config.yaml
n_layer: 15
d_model: 128
norm_place: "pre"
rope_base: 10000.0
init_std_down: 0.0
grad_clip: 0.5
seq_len: 256
Each number is 128 + 32 x the weight over the matrix's rms, rounded and kept within 0 to 255. Layers, rows and columns count from 0.

# layer 6 attention value, 128x128, rms 0.0744, rows 36-60, columns 64-127
[[148 154 104 150 157 106 145 161 159  94 155 129 158  82  47 154 127 135 130 125 121 121  90 120 138 143 166 144 111 142 129 116 122 135 128 119 146 146 100 136 123 110 121 207 124 133 122 149 107 128 122 142 132 156 152  99 103 127 120 120 147 109 143  95]
 [145 124 141 151 100 204 125 123 114 128 123 133 120  95 152  98 142 152 155 118  63 165 178 111 122 129 103 143 134 113 110 137 174 128 131 116 142 102 159 153 114 129 103 109 147 102 119 114 130 116 125 154  84 110 109 103 135 109 134 132 136 162 127 127]
 [162 134 130 134  94 194  70 147 127 103 144 122  86  80 145 135 160 124 111 153 135  84 170 139 127 124  96  84 155 128 165 134 157 121 102 106 111 132 112  82  53 170 157 118 138 119 125 130  94 102 127 160  81  75 130 142  83 141  68 176 111 136 122 145]
 [ 84 117 161 125 136 127 142  96 111 118 155 172 151 161 152 107 138 150 150 129  94 142 141 107  99 116 189 143 128 110 137 177 131 139 131 113 121  95 116 159  89 103 100 100 156 130 127 130 101 173 102 112 157 141 132 104 144 140 132  77 148 133 131  93]
 [156 132 114 144 109 151 129 176 147 167 104  77 133  98 139 154 120 144 177 160 116 158  90  51 154 146 102 126 170 164 142 124 159 145 131 132 162 187 137 116 190 158 120 148 151 107 138  73 128  66 145 139  78 154  83 104 138 128 124 149 166 120 113 149]
 [146  86 129 173 179  75 110 119 159 118 147 133 116 131  74 140 136 126 167 139 129 125 181  91 115 139  93 150 130 150 150 148 140 142  82 113 124 178 131 120 148 161 112 128 101  83 133 131 107  81 128  97 113 118 130 160 127 111  92 153 145 115 141  84]
 [165 104 104 129 149 123 142 133 132 130 111 132 140  99 108 190 143 131 120 144 173 127 140 144 131 129 176  95 165 152 146 134 103 114 104 130 139 169  93  86 117 106 107 109 175 104 124 133 142 139 135  83 106 172 108 134 122  90 101 187 151 144 130 110]
 [130 157 135 178  81 164 122 120 140 145  95  61  92 157 127 141 149 138 141 167 138 142 117  75 134 169 116 120 162 108 158  94 146 105 190 175 143 114 177 173 194 102 106 203 126 131 146  92 102  54  72 188 115 134 110  88 135 147 157 105 112  96  96 160]
 [103 106 133 126 148 148 138 112 134 138 139 149 105 138  96 134 117 130 118  85 150  88 191 131 107 128 111 104 147 109 128 120  87 157  94  85  97 139 156 113 113 134 144  90  91 169 137 104 143  89 113 110 125  77 115 154 184 137 143 164 144 125 171  88]
 [179 132 148 112 115 153  94 146 109 127 145 110  96  79 154 123  86 158 103  65 142  82 148 192 156 132 137 137 147 115  96  73 116 130 110 146 131 127  82 105 112 152 109  81 105 136 144 140 151 119 151 153 101  75 161 178 100 173 166 175 132 119 159 130]
 [132 111  95 112 121 140 110 119 113 130 155  92  92 120 158 130 146 146 158 110 141  79 137 108 148  94 133 115 163 110  98 134  92 118 133 112 126 163 154 129 173 159 187 110 151 140 131 138 144 129 173  83 121 129 119 134 180 124 122 201 150 137 137  99]
 [117 127  94  96 132 124  85 128  44 122 107 153 126  69 137  79 134 137  92 118  93  85 173 141 125 111  82  81 141 139 148 122 113 172 151  99 100 137 182  89 125 152 137 112 169 163 122 167 159 135 125 174  72 105 167 161 186 132 105 127  93 133 101 133]
 [107 136 133 151  86 132 140 114 167 115 132  77 164 101  78 188  82 129 128 148 103 113 148 106 137 162 155 129 101 157 115 149 118 107 172 142 141 168 125 113 121  98 140 150 101 126 135 119 129 128 133 137 132 135 227 147 122 142 150  59  63  98 150  85]
 [120 113 156 125 142 128 147  87 143 153 137  98 151 163 116  99 143  99 171 147  94 137 146  77 114 102 168 163 158  95  95 134 101 169 133 155 107 125 172 157 143 133  93 106 110 141 130 160  99 119 127 103 156 105 138 122 193  84 172 155 116 126 145 103]
 [180  98 107 103  73 165 107 152 122 117 123 126  77  55 153 117 137 123 143  94 130  96 175 155 123 113 127  81 136 147  93 115 109 154 108 134 141 144 152 129 144 162 106  97 148 104 122 127 130 102 136 217 123  85 145 124 137 145 107 159  93 124 141 130]
 [171 126 216 122 134 133 134 127 168 136 168 107 128 101 156 129 123 123 145 108 151  86 180 118 145 135 150 134 152 126 109  91 110 144 110 123 149 127  88 109  96 133  95 108  99 153 143 147 137 133 150 113 159  68 155 148  98 178 146 159 112 149 161 113]
 [126 149 112 138 149 129 136 134 141 150 136 175 147 106 153 120 171 113 108 102 127 154  71 138 131  94 150 155 108 108 160 157 154 108 119 124 162 108  83  94 117 138 116  96 110 124 109 120 113 129 155 135 117 164  86 111 125 115 112 123 187 137 110 146]
 [160 135 105 115  78 136  95 122 119 102 139 135 143 149 138 116 120 114 116 175 100 123 175 152  98 158 108 115  95 111 149 148 129 140 117 143 115  77 159 181 112 113 121 118 131  91 120 130 125 145 114 161 167 148 110 129 128 145 119 123  98 110 110 106]
 [ 94 137 131 102 173 110 155 100 137 146 127 147 150 121 122 105 108 132  55  80 183 123 130 161 127  90 136 142 144 119 163 131 125 136 130  95  86 132 150 101 139 143 180 154 136 148 123 119 159 125 154  77  73 110 155 135 162 106 100 111 128 178 144 107]
 [102 166 145 144 127 176 152 164 157 106 135 107 109 102 113 133  87 103 120  77 123  90 123 172 139 145 104 106 180 130 102 104 130 131 108 106 111 124 133 141  86 141 144 164  97 137 134  95 117 135 120 178 141  41 116 111  79 161 127 111 133 120 144 156]
 [125 174 177 158 104 138 109  89 180 116 129  96 111 168 107 153 137 197 192 148 112 128 163 102 122 141 128 143 148 146 100 117 128 102  90 113 140 117 129 134 124  97  93 116  98  60 160 133  99 124 112 126 150 115 150 129  54  80 120 131 162  87 118 115]
 [164 108 118 139  57 140 140 125 190  96 137  95 126 134 124 123 119 105 141 118 109 126 118 160 126 140 152 177  89 114 136  96 109 135 119 163 166  74 126 200 142 108 111 136  97 141 129 122 100 121 118 129 140 131 112  88 109 177 155 149 126 115 141 106]
 [119 173 133 155  94 104 139 154 166 109 114 104 102 179  88 146 129 160 124 182 148 171 102 110 142 161 103 115  91 120 148  97 128  93 141 141 103  89 133 182 169  83 113 159 158 137 131 113 117  71 111 145 138 141 100 110 120 117 150 108 133  93  86 124]
 [156 128 148 136  35 156  92 116 137 134 122  93 142  94 147 108 129 143 141 106 105 147 159 134 131 133 114 116 118 124 160  94 147 121 168 169 154 120 131 132 122 149  88 121 114 107 140 135 124 104 103 184 105 149 143 142 134 147 119 114  83 103 128 138]
 [132 149 101 151 107  94 142 152 124 130 117 129 132  96 146 138  79 195 141 123  87 148  64  70 148 152  98 148 174 141  44  99 140 130 128 119 138 186 159 180 202 160  99 104 119 130 126  65 143 122 129 171 108 147 129 114 133 111 138 132 146  59 133 142]]
# layer 6 attention output (transposed), 128x128, rms 0.0707, rows 36-59, columns 64-127
[[131 118 146 140 124 122 144 122 137 144 113 111  95 140 147 117 117 146  89 112 116 144 172 116 133  99 130 118 121 104  88 138  85  95 126 154 149 138 122 105 151 145 136 118 111 154  94 110 170  92 133 100 126 130 135 169 150  88 131 157 120 106 114 124]
 [102 134  86 126 128  95 137 154 105 128 145 130 132 132  94 159 117 123 152 124 153  69 115 145  60 174 128 104 164 149 128 110 145 151 101 128 104 158 140 143 131 123 109 147 106 134 103 121 127 149 115 130 155 138  95 110 135 160 143  89 120 118 163 130]
 [137 169 162 107 139  87 101 137 125 136  55 102 136 144  82 171 125 128 136 144 112 128 112 130 104 137 128 158 136 181 101 131  94 145 168 129 133 132 118 132 108 102  77 126 152 131 123 110  96 141 109 134 182 150 181 147 147  91 147  75 186 155 165  93]
 [152 115  58 112 110 104 134 157 120  99 124 143 109 136 137 117 103 125 103 115 160 146 103  89 146 141 135 103 121 127 104 115 171 119 107 143  78 142 176 149 127 120 163 158 117 103  80  84 147  87 132 113 113 114  86  87 148 146 153 139 115 129 102 126]
 [ 93  88 144 144 140 105 120 167 157 127 138 150 155 142 113 137 181  98 151 148  87  97 169 200  86 114 142 143 101 162 138 157  98 121 142 113 152 127  94 131  85 114 138 108 137 162 184 159 156 181 155 169 110 170  91 159 136 105 120 152  97 127 147 119]
 [126 116 141 134  46 134 138 163  89 120 161 166 101 131 114 174 143  98 141 127 115 104 157 135 112 154 112  86 107 179 101 128  98 126 154 129  83  78 109 137 131 125 112 147 125 139 162 157 118 126 153 146 149 161  97 188 170  89 166 132  87 127 131 114]
 [137  97 169 135 112 119 115 133 127 156 109 130 122 162 114 149 172 106 134 146  87 135 124 117 132 147 133 146  87 135 103 124 122  99 131 126 136 126 109 159 129 112 141 135 122 138 155 119 170 103 180 149  95 123 116 171 119 128 118 167 119  99 113 154]
 [106 119  88  94 151 143 149 155  93 110 215 150 174 113 136  83 157 170 147  96 153  86 166 144  89 107  97 118 176 102 166 146 162 156  69  75 164 200 161 127 139 207 114  62 118 172 192 138 157 172 150 150 160 112 115 119 123  99  92  87 113 137 176 142]
 [128 139 177 112  61 119 134 144 154 134  75 105 151 108 168 159 121 136 110 133 135 105 122 110 165 155 124 108 138 163 129 157 106 133 160 180 148  81 106 138 186 109 105 153 151  64 108 150  86 138 149 138 154 126 131 169 128 141 146 102 123 129  99 137]
 [129 138 176 129 131 112 109 105 150 147  42  89 175 155 133 190 117 103 139 155  72 124  87 128 134 164  90 159 173 176 129 166 116 161 184 124 169  84  93 159 131  98 103 134 140 138 124 160  81 137  97 169 125 149 154 138 142  98 125  68 160 114 109 134]
 [116 115 156 138 126 128 109 148 148 105 111 103 147 102 148 161 194 121 136 141 114 143 131 154 128 116 116 162 123  85 123 131 140 133 151 135 140 106 125 124  83  88  81 169 117 105 114 128  77 143  96 160 160 106 159 186 134 167 127 116 160 149 117 123]
 [143 152 186 136 131  78 156 108 164 125  95  72  83 171  90 140 112 132 158 148 175  82 137 114 162  93 189 134 133 131 111 122  55  81 128  94 121 149  72 145 113  42 126 116 106  90 146  83  93 114 108 124 171 129 165 119  91 126 159  86 162 148 158 160]
 [147 148 120  77 159 108 108 107 116 180  94 120  64 134 173 138 110 113  67  99 137 142 163 121 150  81 146 107 149 184 138 136  27 123 141 128 143 111 107 158 144 111 153 136 114 174 103 149 166 114 117 150  53 148  95 150 140  80 152 107 100  99 113 195]
 [150 115 113 144  87 120 135 147 120 115 155 140 131 120 147 178 139 117 116  92 158  90 113 116 136 165 108  82 151  84 130 129 137 130 116 150 104 107 127 143 147 111 162 158 149  89 143  97 137 126 132 117 144 106  97 127 112 184 129 126  64 107  79 144]
 [ 70 150 141 137  99  72 139 134 122 167  86  97 140 152 122 152 140 124 192 134 106  55 146 136 136 160 129 128 180 180 136 142 130 140 139 113 114 139  96 182 132  59 104 127 112 166 126 115  93 145 113 150 148 144 120 160 105 149 153  65 136 130 160 163]
 [133 156 130 112 116  99  88 122 124 157  16 133 139 146 120 185 103 124 113 124  91 153  88 120 128 157  86 156 166 152 105 145  99 148 174 153 128  70 117 165 146 110 156 174 139 118 103 151  92 116  92 144 140 149 158 168 141  88 120  82 115 120  71 145]
 [129  92 128 146 140 132  96 148 128 119 148 140 111 168  98 138 133 105 150 150  79 140 107 136  86 127 125 146  94 109  96 111 192 131 120 107 144 125 159  89  93 112 116 122 162 104 142 122  92 154  97 124 106 155 121 104 135 163  93 168 152 150 113  68]
 [122 148  91 104 121 126 132 125  72 100 162 131 114 115 167  78 122 159 154  74 181 146 160 105 156 145 118 128 167  98 101 109 162 130  99 103 102 180 169 153 142 128 112 154 112 160 113 123 125 106 124 122 193  88 161 126 133 105 174 124 167 151 191 151]
 [156 143 144 127 128 155 139 144 164 145 109 111 122 122 108 115 113 127 126 167 120 130 125 123 160 123 162 131  95 167 125 122 112 116 149 176 169 114  90  87 104 126 118 107 131  95  98 148 102 127 114 111 117 127 113 101  99 166 111 153 161 129  99 123]
 [111 140 128  95 150 129 122  91 128 159  94 129 173 129 148 136 120 169  99 127 101 157 112 121 122 125 124 130 127 156 148 147 109 166 148 175 183 122 133 126 150 164  89 118 122 149  92 158  85 150 101 105 143 186 149 134 139 108 151  71 167 142 142 114]
 [156 112  74 121  99 125 108 141  58 119 134 129 153 129 127 161 129 101 134 125  70 143 115 162  81 173  71 141 121 185 123 146 132 162 125 125 114 103 138 151  94 164 111 143  92 188 123 143 121 152  97 125  90 138 133 123 198  95 104 121  96 121 118 142]
 [ 99 141 117 143 170 136 111 122  86 105 139 159 146 113 177 102 126 146 142  80 131 147 115 131 122 188  89 104 186 125 116 153 167 150 102 132 146 120 151 157 139 141 104 149 120 133 101 137 121 120 117 126 179  99 136 152 129  96 121 101 154 135 136 115]
 [127 119 110  93 130 176 151 121 102 100 213 133 146  82 154  72 154 149 144  95 141 111 187 142 103 118  97  92 162 127 145 179 158 160  87 104 141 168 171 119 150 234 152 101 106 154 154 139 178 151 149 120 155  94 123 100 167  94 132 132 107 131 183 154]
 [ 99 131 124 135 151  78 124 104 103 139  90 117 106 169 121 142 128 112 173 110 122  42 136 173 101 157  91 140 191 168 116 142  87 163 102  57 129 132 107 155 123  80 131 115 121 163 122 136  95 139  95 142 123 135 128 109 109 102 138  67 107 115 157 146]]